config.yaml
n_layer: 13
d_model: 896
n_head: 14
n_kv_head: 14
head_dim: 64
d_mlp: 3584
vocab_size: 47204
activation: "tanh_gelu"
norm: "layernorm"
norm_place: "pre"
norm_eps: 1e-05
positions: "learned"
qk_norm: false
attn_scale: 0.125
bias: "all"
tie_embeddings: true
parallel_block: false
init: "normal"
init_std_qkv: 0.0174
init_std_o: 0.0034
init_std_up: 0.0174
init_std_down: 0.0034
init_out_by_depth: true
optimizer: "muon_variant"
lr: 0.000812
lr_mult_down: 2.0
lr_head: 0.00407
grad_clip: 2.0
warmup_steps: 200
schedule: "wsd"
decay_fraction: 1.0
decay_shape: "linear"
final_lr_fraction: 0.0
batch_tokens: [32768, 65536, 131072]
seq_len: 1024
doc_mask: true
train_tokens: 895200000
steps: 13880
dataset: "wikipedia_en"
Each number is 200 + 20 x the weight over its row's rms, rounded and kept within 0 to 999. Layers, rows and columns count from 0. The size before them is the row's rms in percent of the matrix's.

# layer 2 MLP down (transposed), 3584x896, rms 0.0697, rows 2577-2604, columns 0-127
098,201,204,197,201,180,231,213,188,180,196,171,185,214,205,236,195,217,179,203,244,190,207,185,238,198,213,204,174,186,175,176,210,177,187,158,227,242,193,224,210,231,210,185,199,207,218,229,165,191,203,195,212,181,180,227,164,204,167,195,197,223,201,179,217,212,171,216,177,168,176,173,217,210,208,192,193,172,214,205,219,222,226,182,204,194,213,183,215,207,183,176,158,195,216,206,227,184,202,219,192,202,218,204,197,184,180,166,184,203,236,201,231,195,203,177,203,202,194,205,179,168,228,186,209,264,221,195,174
104,216,169,232,186,190,182,208,138,201,165,181,197,227,177,222,162,178,199,198,201,241,176,205,174,206,198,192,179,230,197,185,204,251,210,238,199,202,177,187,200,151,184,224,193,186,205,166,195,187,195,214,246,220,200,214,224,218,197,186,168,175,202,213,211,194,203,229,214,202,181,179,175,209,208,176,201,182,215,175,185,175,193,192,218,234,200,219,221,220,211,209,218,205,208,187,220,177,190,204,188,203,216,177,186,155,198,212,175,203,220,202,215,206,200,205,214,238,188,206,134,192,200,206,191,209,230,209,196
109,210,196,224,223,170,247,178,224,194,235,218,207,216,184,189,196,238,185,199,181,230,192,162,209,170,191,225,192,192,237,199,235,190,185,192,227,194,208,213,208,172,187,217,198,199,201,201,212,172,216,213,184,220,232,197,189,198,229,199,187,214,203,209,194,212,184,204,171,197,203,193,212,201,189,238,214,182,215,198,195,203,171,184,185,240,196,180,210,220,211,219,196,243,279,181,222,205,212,214,155,179,200,222,215,205,177,205,191,191,204,194,220,198,208,173,185,168,196,194,242,196,183,212,205,199,210,174,220
118,182,223,203,220,187,196,189,193,223,208,203,179,211,200,200,207,200,196,165,189,180,201,219,200,174,184,215,206,214,191,227,209,173,249,190,205,213,234,166,193,208,186,196,188,172,234,203,206,211,177,214,198,226,207,167,191,192,176,185,201,189,223,196,168,208,219,212,174,213,229,172,194,196,207,181,202,193,164,191,200,201,195,199,210,269,165,194,221,214,222,161,200,186,174,197,202,161,179,193,237,216,198,182,201,209,238,191,206,198,217,176,233,223,192,248,175,187,205,177,187,184,200,231,187,229,219,214,155
098,218,183,166,222,171,211,203,206,208,181,182,219,233,185,182,195,198,227,225,171,230,209,196,219,172,207,193,167,216,194,202,210,175,202,206,142,200,201,202,221,228,208,152,203,212,200,200,224,195,198,189,203,167,231,183,196,198,187,189,212,225,216,216,224,223,229,201,253,196,210,215,190,217,229,155,196,177,138,160,171,167,202,197,213,176,213,151,174,256,230,212,183,214,184,214,224,204,207,189,162,237,170,202,185,193,192,183,227,205,215,218,196,180,208,157,248,193,201,199,222,232,215,218,164,226,205,224,161
100,206,160,240,192,197,213,199,170,183,194,215,217,215,192,199,222,225,192,197,242,246,205,206,178,210,182,191,199,189,197,183,196,187,191,211,244,207,189,172,192,204,176,205,184,189,172,199,208,214,205,163,213,200,222,223,214,180,193,179,202,225,202,252,190,179,216,224,188,180,196,193,204,202,205,205,180,192,194,158,184,194,193,186,180,184,206,214,190,190,227,181,233,205,198,201,184,239,206,225,186,200,197,202,223,237,205,164,174,197,202,244,222,174,215,210,201,149,186,230,178,180,219,216,200,208,178,181,239
098,207,206,210,213,199,217,209,186,205,196,200,191,234,174,228,236,179,172,201,214,179,203,160,227,213,179,216,205,203,180,236,228,219,212,182,179,168,196,184,190,181,232,189,220,223,185,188,183,200,217,195,214,184,177,205,170,213,206,220,201,181,189,175,196,235,209,191,229,201,214,182,189,177,211,210,223,167,223,199,195,220,181,178,183,211,221,229,226,192,181,200,208,184,201,181,202,214,176,230,212,216,196,193,155,220,185,196,221,183,171,215,180,190,196,187,211,234,188,200,223,200,192,209,194,232,182,195,180
103,223,216,166,178,220,216,191,239,201,215,194,188,208,202,213,194,201,173,187,212,233,224,189,179,188,188,207,191,227,153,197,195,218,204,190,218,200,195,182,199,216,208,202,208,155,188,202,206,204,212,211,203,180,215,174,179,170,215,231,199,178,168,182,207,217,215,197,192,213,177,215,222,164,197,208,217,165,180,192,199,216,208,176,195,210,213,205,204,202,213,162,239,196,170,180,146,204,195,201,182,166,185,229,212,190,198,209,140,222,209,216,249,162,195,214,229,219,203,206,186,196,201,215,169,231,156,222,209
099,204,193,205,194,194,215,207,195,208,156,225,215,197,224,206,217,195,200,178,191,195,177,169,224,214,211,195,190,176,240,239,174,222,191,222,205,191,208,232,165,221,215,182,213,210,230,196,198,198,184,178,234,208,198,164,247,230,246,223,178,183,211,202,233,197,161,177,215,178,209,213,211,207,250,180,189,200,228,227,208,189,192,225,226,232,167,180,191,209,221,184,205,176,196,221,196,212,182,198,199,218,215,203,186,170,178,201,217,182,152,214,194,195,198,197,203,201,166,194,197,191,207,197,207,199,152,197,174
100,204,200,196,210,200,197,256,187,205,183,185,190,204,194,214,227,150,207,217,187,217,224,245,181,196,170,220,228,195,152,194,178,188,204,252,202,207,174,206,213,181,184,222,222,182,205,182,178,213,223,184,209,219,184,176,168,186,209,191,195,224,198,216,199,177,182,241,212,213,213,177,241,201,191,218,230,190,228,167,210,223,216,201,186,193,198,183,195,214,157,178,204,212,207,197,179,179,239,219,185,207,187,150,206,212,193,159,204,195,169,242,186,217,201,192,253,169,189,186,167,195,208,204,200,164,181,175,229
106,159,168,228,215,215,214,236,238,207,211,209,205,209,215,169,221,198,208,227,218,220,205,161,194,218,168,212,192,193,219,223,218,192,198,168,207,237,205,183,229,177,192,172,224,205,229,190,220,193,177,165,204,197,208,161,185,180,208,196,214,173,179,200,198,192,232,185,201,197,195,237,204,202,140,172,197,205,198,220,180,216,193,201,185,171,187,201,193,205,217,189,183,226,187,232,217,191,181,212,208,195,217,225,197,234,209,207,214,176,220,216,186,193,206,210,199,230,201,234,228,190,183,212,202,167,217,221,235
099,209,194,221,191,231,205,207,171,203,242,181,218,195,220,208,187,227,187,206,187,206,224,193,187,194,184,209,214,186,214,207,179,202,163,202,166,164,175,206,214,209,180,198,196,163,175,188,230,209,173,180,201,186,186,195,221,216,188,193,216,223,189,188,213,193,160,184,236,190,155,207,226,196,186,205,210,192,195,203,240,176,190,205,211,186,193,196,163,208,177,214,178,205,208,162,167,189,215,229,242,198,212,193,221,197,197,201,173,181,196,170,187,232,197,160,201,177,195,209,237,216,169,187,201,231,172,198,215
099,219,202,195,246,161,165,198,205,163,195,203,192,203,208,245,232,212,186,172,246,233,190,208,177,232,195,158,203,202,206,171,167,225,192,226,190,223,210,187,167,236,158,199,226,202,175,188,226,179,199,210,199,207,219,178,189,157,217,203,172,179,181,186,174,182,217,179,199,207,201,185,201,231,211,194,228,195,169,214,199,194,192,178,146,181,221,202,205,197,212,228,167,222,194,215,175,194,218,192,217,209,170,209,176,215,201,198,149,240,202,207,153,195,223,182,187,218,202,213,180,182,177,209,213,208,212,215,226
097,204,197,225,188,175,193,200,208,167,215,170,197,210,247,217,214,206,208,187,199,166,193,202,189,230,206,207,224,189,186,180,213,209,179,207,197,215,208,179,183,217,203,208,235,200,229,196,196,177,203,161,206,223,186,229,212,196,195,227,224,208,201,204,171,207,208,196,209,231,212,213,185,196,218,183,184,198,188,198,174,204,179,186,200,179,177,215,199,208,188,175,198,213,169,204,223,219,183,205,189,212,196,221,199,179,189,229,211,214,223,247,232,208,212,219,201,186,177,224,202,196,189,200,189,172,182,197,199
098,177,194,221,188,232,181,202,177,229,207,242,279,193,194,193,199,198,180,181,185,197,199,194,185,216,237,207,188,181,213,246,232,206,239,204,178,216,237,227,218,175,216,189,190,193,198,195,201,188,221,172,247,163,190,212,206,177,216,192,179,230,203,216,189,214,206,185,243,178,219,214,173,214,240,201,208,179,199,175,224,222,241,201,194,214,214,230,184,213,177,212,195,197,196,183,184,211,172,220,193,182,185,222,200,126,197,173,159,199,189,203,179,187,201,188,230,239,198,203,180,221,177,238,205,205,202,189,199
100,174,204,228,202,175,203,190,212,186,205,231,221,203,198,191,207,160,220,224,185,197,177,224,176,188,198,194,176,192,240,219,188,190,188,218,187,166,233,221,217,200,211,211,205,205,185,195,202,201,176,220,161,200,190,221,233,201,177,211,216,166,187,194,132,217,171,178,194,209,190,172,216,199,221,193,185,192,211,181,190,155,212,197,214,211,224,234,255,146,227,208,223,207,188,202,206,219,179,215,202,225,216,207,188,221,201,190,231,185,205,189,200,219,204,217,179,183,220,197,200,212,190,194,229,155,220,237,201
098,210,192,208,231,201,220,205,160,204,204,243,227,212,185,165,238,201,203,236,221,253,208,177,221,203,194,230,203,165,190,209,188,208,228,170,224,195,213,186,196,256,191,142,221,185,188,182,203,185,199,204,195,184,205,215,196,204,214,191,194,211,178,197,202,165,202,227,205,219,168,213,199,212,209,212,220,180,210,189,216,152,209,199,207,182,207,198,199,200,205,193,169,206,180,203,199,183,212,196,201,190,192,173,194,206,183,186,227,178,214,183,216,203,212,207,188,202,245,196,190,192,192,183,200,172,173,211,193
105,165,199,191,202,182,183,209,217,224,189,206,208,229,241,214,184,227,235,201,177,206,200,199,220,200,191,205,232,226,193,188,213,190,197,211,184,195,205,192,219,151,156,188,171,184,222,205,209,195,203,207,179,194,213,183,176,188,178,195,184,216,189,218,193,167,183,197,194,225,227,211,174,236,194,189,236,186,198,226,199,216,175,190,226,217,212,223,246,216,197,208,160,228,176,207,225,172,220,223,215,227,217,204,230,209,206,170,179,206,225,203,224,217,193,230,222,208,236,185,222,226,212,194,164,147,170,173,221
097,190,196,202,218,219,186,203,209,231,203,187,183,225,164,228,194,181,206,232,184,203,199,183,184,209,197,167,190,202,210,156,176,176,208,219,207,208,211,221,180,236,155,226,230,213,235,218,199,229,170,195,202,230,211,191,201,208,222,204,205,219,167,201,198,190,185,195,222,208,184,197,191,183,195,188,249,203,214,223,222,164,190,226,233,226,168,195,193,215,214,166,175,178,161,211,206,214,150,197,231,195,177,227,218,233,198,212,191,208,219,222,169,209,196,196,183,201,205,233,210,211,165,205,192,155,216,194,188
102,217,174,209,189,206,179,211,237,223,224,231,215,184,187,181,183,198,183,214,163,197,193,184,205,163,209,183,201,205,215,174,207,192,197,168,192,198,204,206,235,192,188,231,205,194,221,184,193,196,186,211,225,193,185,185,189,187,233,191,239,196,213,223,191,200,199,218,181,241,187,226,217,173,199,232,182,202,203,228,240,164,198,186,207,209,233,196,199,212,176,260,187,186,219,178,166,190,199,212,249,197,195,199,190,205,250,194,220,165,211,164,205,226,216,212,196,182,173,221,184,188,190,152,189,204,159,183,184
107,222,221,197,203,210,235,228,175,222,171,209,220,248,210,215,173,209,192,148,204,162,220,227,203,224,225,193,187,130,206,222,210,212,209,160,198,204,191,206,189,190,205,193,219,182,221,211,205,203,199,205,216,197,202,199,183,192,211,208,242,185,215,181,216,215,194,229,196,206,207,189,210,197,250,160,197,202,242,174,179,171,221,181,187,190,241,169,224,183,196,213,190,225,238,239,202,189,192,199,214,223,235,191,240,199,176,183,182,207,170,190,200,200,208,216,198,198,186,192,190,177,236,218,194,196,171,216,224
102,175,190,242,210,209,194,238,214,224,186,173,170,194,192,166,206,195,197,222,198,194,214,176,195,207,198,195,235,193,207,213,183,242,178,195,229,166,226,235,201,191,187,199,226,251,221,196,175,178,176,201,220,184,187,186,207,193,193,196,208,175,208,207,200,195,227,165,239,187,206,224,204,207,184,192,234,200,240,201,169,198,199,225,207,186,200,175,200,203,196,192,191,215,160,201,193,229,186,172,196,173,162,203,211,183,253,220,203,191,198,182,233,218,205,226,178,201,233,209,171,175,198,212,188,175,217,210,227
099,197,190,212,190,146,183,191,221,201,215,216,210,228,220,187,202,175,184,231,205,180,193,215,228,205,215,230,218,230,244,205,212,182,213,197,192,181,230,196,185,190,198,205,212,171,216,201,183,214,213,212,193,224,213,212,184,217,206,220,185,175,202,182,202,146,166,199,181,235,204,203,151,212,205,191,201,242,186,187,226,183,189,199,170,161,168,221,222,206,200,216,222,227,182,188,220,232,202,227,172,242,142,219,175,219,201,207,171,184,221,235,249,197,214,211,198,203,197,176,197,188,195,236,178,163,236,183,210
102,220,165,182,215,184,185,212,201,176,207,206,207,229,185,207,231,220,169,234,221,198,196,257,212,209,196,210,234,215,211,171,204,188,185,186,213,204,199,187,195,179,224,182,205,158,198,205,216,192,191,189,199,195,206,220,240,184,193,181,167,207,194,159,168,205,209,162,192,220,193,252,195,168,205,180,206,183,187,176,202,210,214,184,213,203,179,230,215,223,230,197,206,192,166,180,206,203,174,215,201,192,184,214,207,205,194,167,192,222,220,164,219,183,192,225,177,208,202,201,208,170,231,213,225,202,175,244,213
098,195,193,193,191,198,186,205,194,229,186,195,226,209,192,215,188,248,208,200,185,204,227,185,202,199,225,181,190,197,172,188,220,200,243,195,214,221,197,177,213,200,165,201,179,215,174,206,223,205,211,234,196,223,152,165,183,206,193,204,184,190,186,232,210,178,210,188,205,212,227,204,215,185,214,206,223,202,198,170,204,206,203,189,199,193,173,220,195,249,200,221,227,171,218,190,235,181,254,214,206,174,195,209,201,226,177,232,187,215,219,189,173,203,191,198,179,177,191,220,186,201,172,211,227,193,212,203,147
097,212,195,171,193,217,210,185,179,206,176,178,192,187,188,204,204,204,189,225,216,177,193,171,191,212,207,202,167,213,175,179,211,223,232,195,201,201,232,191,184,190,201,199,229,192,175,228,209,171,184,211,195,208,202,203,197,181,189,205,163,215,181,224,215,181,234,196,197,197,191,192,187,186,196,200,217,206,194,235,205,222,190,171,172,200,161,200,214,176,234,184,157,209,222,210,208,156,211,219,202,169,191,183,179,214,160,183,231,189,163,169,180,205,199,237,183,221,204,204,194,234,202,197,232,227,161,187,191
096,207,220,202,213,219,200,201,180,189,189,246,189,204,171,190,251,230,179,199,167,195,197,179,232,180,228,233,198,195,206,197,207,214,185,189,183,242,202,227,224,207,214,194,191,230,189,216,213,204,186,221,179,183,199,204,181,193,201,207,183,246,192,207,198,199,229,233,233,197,206,142,227,189,209,171,180,225,184,239,182,175,201,171,182,208,219,212,200,198,203,178,214,180,168,202,222,225,192,200,196,181,207,206,181,195,208,208,217,223,174,193,184,209,227,211,182,225,189,202,185,187,181,185,200,175,230,193,220
098,169,173,195,230,193,187,214,212,167,180,215,214,203,201,229,197,180,219,208,196,242,183,195,191,199,167,209,203,186,167,207,180,188,165,245,212,160,217,221,216,207,241,219,234,229,196,200,206,209,182,211,206,185,200,163,189,187,191,183,239,195,179,226,225,209,188,171,208,201,190,200,174,210,183,192,209,195,222,185,190,181,205,178,149,181,206,188,175,196,207,181,135,203,173,232,201,191,147,184,194,195,229,188,199,224,198,191,221,200,240,201,205,215,212,213,151,203,205,202,256,204,197,213,168,199,169,224,210
# layer 2 MLP up, 3584x896, rms 0.0378, rows 2578-2604, columns 0-127
108,197,229,214,199,195,177,189,175,191,156,216,198,206,194,201,219,173,200,209,207,216,173,172,215,246,218,208,188,193,195,195,208,211,191,221,218,209,171,158,178,195,195,176,234,190,199,185,153,185,154,255,222,211,216,203,195,203,184,191,181,162,180,204,218,215,209,204,153,209,234,219,236,169,195,209,226,190,196,206,215,201,193,205,222,201,238,198,242,186,240,202,204,204,180,225,189,172,184,204,189,227,221,219,201,195,251,211,210,217,205,181,195,209,185,206,215,241,219,210,146,203,196,163,180,220,223,194,206
115,211,195,210,209,194,232,205,221,183,227,209,212,192,204,237,201,193,182,181,155,209,189,200,199,218,221,211,206,195,210,157,188,204,242,189,221,188,184,194,223,229,194,226,195,183,190,236,223,194,214,180,189,232,213,217,179,218,255,176,222,192,163,206,188,229,180,198,183,199,217,156,211,174,170,192,167,180,221,195,228,193,201,185,210,231,176,202,175,175,212,206,210,245,240,205,222,194,218,218,192,205,213,228,213,212,202,193,160,187,247,188,233,206,223,174,228,197,190,203,233,189,183,207,195,186,208,160,213
184,181,199,207,220,184,209,180,194,220,212,181,187,223,198,193,203,178,202,161,195,191,180,223,218,181,201,219,209,227,178,218,205,174,248,202,201,206,220,183,192,211,190,182,191,151,223,206,219,205,185,203,192,206,196,183,186,188,171,189,219,203,222,205,180,187,222,200,165,216,231,175,198,179,225,183,209,200,168,202,209,208,171,188,207,242,171,192,214,197,228,167,188,180,176,176,204,157,178,195,238,211,217,190,209,224,220,189,193,194,200,176,257,212,181,252,184,197,190,174,202,198,184,246,191,224,198,211,157
094,224,167,212,222,206,163,223,201,203,202,194,208,173,217,174,169,200,224,193,180,173,183,201,206,177,194,195,171,198,160,201,208,209,204,217,188,206,208,206,195,212,204,199,204,204,203,206,177,198,197,209,196,179,198,226,193,203,211,171,184,216,185,196,190,206,244,189,227,201,183,169,169,217,164,186,205,188,207,208,217,159,161,243,191,189,170,209,177,230,206,191,211,210,189,202,206,218,204,229,210,172,183,225,205,218,173,225,177,188,191,196,180,193,221,177,210,204,157,215,203,192,204,227,195,219,219,186,210
096,164,250,208,213,166,198,217,194,208,165,215,195,181,185,211,188,217,207,209,216,192,230,206,206,219,215,192,176,192,194,201,203,188,191,222,238,173,193,181,212,178,209,203,188,189,158,174,180,172,184,182,199,218,203,197,177,175,214,188,206,236,223,246,214,183,209,207,233,221,180,202,213,183,172,193,170,184,190,216,192,206,199,195,216,229,205,193,213,198,173,176,177,259,201,222,214,192,207,226,198,186,218,228,191,234,189,181,198,187,208,193,226,190,207,230,217,205,241,205,200,201,207,162,154,209,206,219,190
097,211,202,212,209,202,173,194,160,221,218,197,272,181,207,209,174,205,196,227,213,204,212,201,164,177,197,193,216,209,209,221,228,215,227,227,196,188,202,183,173,182,158,227,189,190,171,197,198,224,197,192,172,214,199,203,183,229,210,178,193,217,193,215,192,176,233,225,221,199,217,197,168,199,174,190,202,174,206,162,208,174,207,202,215,184,204,218,239,177,186,161,228,212,180,208,196,196,242,185,209,190,197,192,149,180,206,217,212,190,184,220,191,196,241,170,201,173,178,226,211,228,164,192,179,215,202,226,172
101,200,192,190,224,182,215,199,215,170,196,213,175,222,236,173,179,200,224,220,194,188,151,223,165,187,170,214,180,248,190,212,199,213,178,187,222,205,181,186,212,210,154,209,194,177,197,157,191,174,190,156,200,223,201,221,218,178,206,229,204,179,222,198,196,213,193,182,221,244,231,226,185,218,204,209,249,199,220,192,199,192,189,203,191,190,214,207,220,191,216,172,212,208,212,197,214,186,217,194,218,192,226,214,206,184,232,198,198,224,229,238,173,197,203,215,197,208,208,205,232,179,185,166,218,201,210,158,226
097,184,188,243,206,189,216,170,184,221,224,194,206,223,180,210,156,232,211,214,236,222,172,207,171,174,174,199,204,166,136,195,230,196,214,217,220,182,236,238,202,197,197,156,169,234,192,216,198,210,206,217,233,186,200,159,210,194,202,194,189,208,205,183,210,203,199,218,202,182,186,244,211,175,208,182,202,210,246,209,198,199,202,221,214,196,199,222,208,199,172,179,192,218,180,172,183,173,150,194,203,208,233,185,183,209,195,209,206,178,197,231,212,205,212,248,214,189,217,188,241,206,207,221,191,193,194,204,182
101,212,195,192,203,179,193,198,216,179,170,190,191,195,231,213,188,181,182,242,184,234,215,197,167,216,210,201,211,244,195,230,181,210,176,180,207,192,216,180,186,195,231,155,191,199,197,213,205,208,177,170,212,171,190,217,192,207,195,202,183,199,224,213,198,210,206,205,183,198,198,186,195,187,200,204,207,197,216,160,202,215,185,210,213,203,208,222,195,171,223,190,159,215,200,198,193,214,180,196,212,216,204,201,228,241,202,202,206,233,214,239,202,238,210,221,175,194,212,195,221,178,179,185,204,184,220,251,207
103,204,191,202,246,203,165,206,234,204,182,239,210,213,166,209,205,212,198,187,204,219,205,190,207,186,188,209,166,205,222,216,189,205,193,166,212,194,236,194,219,190,184,192,230,216,182,192,211,224,177,164,195,212,171,156,158,217,210,215,180,231,185,205,195,199,210,217,209,186,224,189,205,205,172,195,190,189,170,190,211,220,216,167,212,160,224,220,187,207,233,239,201,232,189,238,206,168,161,195,190,190,199,176,177,201,195,190,188,168,220,193,214,209,241,185,195,223,167,190,210,195,223,207,193,183,186,198,214
104,205,257,164,166,223,218,217,224,188,187,200,202,184,182,203,207,222,191,192,222,221,190,164,176,202,205,192,217,209,184,234,167,209,210,212,202,253,193,214,177,199,197,205,164,183,176,175,220,187,177,204,203,209,205,208,189,165,195,188,209,205,207,215,182,175,196,214,216,218,165,181,153,197,203,209,182,202,203,186,229,223,190,215,218,175,205,220,229,209,192,184,191,208,204,233,203,232,210,237,227,218,182,231,236,232,232,231,222,199,207,216,183,180,199,196,188,245,228,193,236,177,201,220,225,172,189,222,202
100,186,191,195,184,166,216,222,208,196,197,164,167,208,219,212,226,188,190,207,189,208,212,230,238,191,199,202,208,225,190,176,174,181,222,203,137,192,168,214,160,174,179,236,188,186,201,204,193,189,238,199,197,224,236,188,169,177,234,192,150,218,167,211,175,205,184,208,209,242,207,206,234,189,202,228,202,167,199,194,205,209,202,199,223,223,203,199,177,195,218,214,213,230,176,210,192,196,204,177,180,176,188,194,183,247,214,172,205,222,214,179,210,208,193,215,215,207,208,238,198,198,210,239,173,203,223,198,196
096,234,196,166,159,183,220,212,213,217,167,212,183,183,183,208,190,212,208,138,238,227,192,243,222,219,189,255,207,221,206,200,195,196,246,192,204,184,203,238,232,199,197,173,208,194,177,188,209,189,220,197,236,197,216,179,190,213,246,220,197,136,182,195,190,222,227,205,173,220,190,215,229,197,195,166,203,240,181,196,204,205,197,178,147,203,193,189,216,216,198,205,249,208,202,209,214,164,177,200,194,158,209,180,189,200,223,195,192,208,186,182,230,165,184,214,150,191,192,214,206,184,206,178,222,222,180,175,170
092,173,220,173,223,199,216,204,175,234,183,165,196,208,183,214,191,235,214,181,186,196,158,221,202,209,207,248,179,197,221,180,215,197,188,201,214,209,192,209,220,187,187,196,209,203,216,186,169,213,197,179,265,187,213,219,206,231,207,169,196,188,176,180,196,182,178,221,163,180,194,209,225,218,228,193,192,205,210,218,219,200,186,214,175,205,145,185,213,215,184,180,224,231,216,227,201,210,179,208,208,209,219,225,241,177,198,190,218,198,221,203,224,199,193,215,204,190,207,257,209,199,169,204,184,192,219,203,182
094,212,219,207,189,189,215,218,179,219,203,210,175,223,194,173,228,224,202,207,175,213,199,205,189,215,183,187,196,206,164,155,174,195,211,218,173,187,180,204,175,217,165,193,198,200,184,201,227,240,230,211,211,209,192,202,193,174,188,213,241,180,178,195,223,199,170,179,169,200,207,212,200,220,199,194,192,208,201,201,176,172,179,194,195,220,201,237,219,224,184,176,201,202,178,233,168,216,181,220,217,248,221,209,147,225,200,161,197,187,201,177,204,210,212,205,200,217,203,215,213,182,205,224,193,210,216,182,209
095,183,209,203,169,196,219,234,222,217,198,201,199,183,196,236,231,207,203,200,194,209,198,167,183,196,195,239,196,162,218,192,222,177,218,176,194,202,218,207,203,177,222,203,229,230,199,198,219,192,200,151,169,172,228,199,217,229,197,211,247,174,213,210,228,184,218,207,207,209,182,173,206,189,168,199,195,192,179,183,197,185,224,186,187,193,224,218,204,195,210,166,192,187,207,212,210,166,212,191,226,204,200,205,208,198,194,209,223,209,178,184,185,195,201,207,201,232,200,219,153,237,204,161,186,172,190,209,218
105,226,232,185,163,218,201,248,199,216,180,221,203,184,174,202,196,214,221,188,188,224,199,168,204,194,207,186,220,236,226,214,189,207,185,167,193,177,176,189,247,174,147,216,183,165,192,203,221,195,241,227,173,208,200,190,199,222,162,206,193,173,188,231,227,209,225,195,198,217,181,202,220,201,191,186,198,184,186,203,205,198,194,245,193,197,195,234,192,212,205,189,213,207,172,184,196,192,204,198,222,210,193,177,181,207,182,165,209,185,217,221,186,180,178,230,201,203,166,198,179,180,234,227,185,197,198,178,186
095,229,192,205,205,171,181,198,230,209,217,221,225,229,190,233,245,185,200,195,204,216,193,221,191,220,216,198,217,201,200,204,211,203,192,215,194,229,183,215,216,226,174,178,192,229,140,180,215,212,189,194,196,173,201,183,166,149,177,188,202,198,198,184,202,206,239,194,208,221,198,178,230,166,164,199,221,208,171,174,197,178,197,200,190,206,175,177,193,208,195,185,197,196,168,191,211,221,134,181,213,166,183,188,171,233,205,161,228,216,204,218,215,192,192,193,175,194,185,266,215,188,174,208,197,194,194,209,202
105,181,182,210,175,210,196,221,156,188,196,228,193,191,184,217,208,200,214,203,174,221,192,197,228,199,173,199,197,180,168,202,222,199,203,197,191,200,237,208,213,207,202,191,186,201,214,177,173,190,184,170,205,191,186,163,206,177,194,186,208,199,182,224,199,194,167,230,211,225,193,257,209,191,179,209,215,203,212,223,209,210,224,186,224,213,190,194,199,176,201,249,199,202,202,235,173,172,180,193,232,192,214,227,183,243,218,195,222,226,210,203,225,214,201,202,231,205,185,200,185,195,221,152,205,191,197,206,181
108,210,195,189,180,206,206,259,164,220,193,216,194,200,201,203,219,199,198,169,196,206,256,195,212,196,208,222,211,162,194,201,224,176,226,149,198,200,209,170,213,185,224,179,205,189,224,206,206,186,180,195,197,196,184,193,199,225,213,181,210,215,231,217,205,241,206,183,210,199,200,184,215,211,217,195,202,182,224,221,187,187,224,219,176,225,175,196,208,195,204,216,202,198,175,202,215,196,176,213,216,210,222,203,166,218,229,181,186,220,196,219,191,206,218,200,211,208,172,184,196,183,202,223,172,210,182,194,192
110,218,225,203,207,220,228,211,192,188,169,167,201,200,181,198,185,190,182,206,176,177,246,201,201,212,207,183,233,200,233,244,179,228,177,193,222,191,203,217,218,206,136,181,203,226,221,203,174,202,171,236,179,229,207,194,195,211,184,180,193,205,201,195,195,172,234,160,264,219,189,226,220,182,179,172,194,205,226,221,218,203,194,189,188,219,225,177,227,210,177,165,211,182,159,204,172,224,210,165,172,188,168,174,161,192,202,204,200,148,205,200,215,222,228,191,186,197,224,189,177,190,231,205,214,219,220,203,200
099,185,218,210,216,212,158,179,170,218,195,190,213,182,200,220,199,200,168,223,194,193,154,237,179,216,181,217,206,193,214,196,199,220,238,195,214,193,197,213,180,221,236,201,197,190,208,186,238,205,194,239,204,164,191,201,176,221,198,178,201,181,205,183,186,196,224,215,225,183,191,231,150,199,209,216,162,208,202,185,231,203,199,153,219,208,190,212,247,205,185,229,201,166,172,183,239,238,179,180,199,203,213,241,176,201,187,211,223,220,180,173,202,199,202,237,172,184,179,203,213,184,219,189,158,190,216,168,178
118,206,192,198,247,191,216,222,200,182,173,200,207,206,170,222,185,201,182,197,216,185,192,192,204,198,212,181,214,218,208,185,202,182,214,180,180,189,223,205,181,187,210,208,216,186,206,191,194,203,233,216,211,166,190,178,191,206,205,165,159,200,195,201,200,166,173,184,196,201,195,235,207,208,213,167,216,190,175,188,205,227,195,183,207,231,200,207,219,200,189,215,217,180,207,189,205,245,185,206,185,235,207,168,202,209,165,205,202,178,169,161,198,162,231,210,195,213,177,204,218,194,229,220,201,185,231,228,206
099,219,213,190,193,232,221,207,196,194,194,197,203,181,195,186,195,221,184,228,227,228,182,183,244,204,192,188,179,192,220,229,175,175,173,186,239,206,214,194,246,199,188,216,219,201,163,219,209,178,196,188,215,226,235,215,222,211,188,234,191,199,212,215,187,232,206,200,219,157,217,209,160,213,203,214,202,215,222,179,184,232,190,203,228,209,199,230,205,213,184,197,191,220,224,191,222,193,220,261,206,178,222,198,238,185,189,219,177,187,198,216,203,175,203,200,173,175,211,184,183,188,183,185,241,197,206,216,186
100,186,187,177,217,183,200,160,190,221,163,233,194,179,152,212,193,193,183,193,175,181,218,216,223,238,190,206,216,201,202,183,206,237,201,217,222,176,201,178,198,147,235,206,160,168,216,228,182,198,190,192,223,215,213,208,204,210,206,218,195,213,187,213,199,200,210,204,180,205,200,149,171,212,196,214,226,149,219,227,203,187,191,179,183,231,157,210,203,184,210,168,204,193,217,191,195,204,190,185,202,211,199,207,187,197,177,227,183,193,235,202,169,201,223,211,187,183,204,175,185,200,171,203,206,192,185,222,241
091,210,214,218,194,198,168,218,191,216,213,180,197,176,189,208,203,247,171,204,159,192,202,169,203,220,213,196,191,195,166,234,195,155,204,233,183,199,162,215,187,138,202,188,236,201,225,236,221,213,196,194,222,205,203,221,222,198,186,170,189,201,222,246,235,185,195,192,171,208,224,175,223,188,189,163,196,190,165,211,173,202,186,162,194,193,191,209,169,212,187,226,215,185,211,207,191,179,211,206,206,207,186,221,222,196,220,174,208,194,185,199,165,198,195,180,163,187,177,177,201,196,160,201,214,186,206,183,203
106,169,177,196,231,217,191,218,200,166,165,194,197,207,221,177,206,170,215,214,179,197,181,188,212,227,150,196,205,185,162,206,180,193,234,223,178,194,186,197,235,180,207,213,211,226,196,179,188,170,199,208,184,185,176,181,203,224,221,188,223,190,181,211,207,212,221,184,171,209,230,236,177,192,180,203,203,192,227,223,234,196,174,184,184,187,218,194,172,219,223,183,173,223,202,226,176,195,199,181,194,213,174,161,201,223,194,160,206,203,219,236,236,212,220,208,182,204,193,213,236,214,201,208,180,204,169,225,199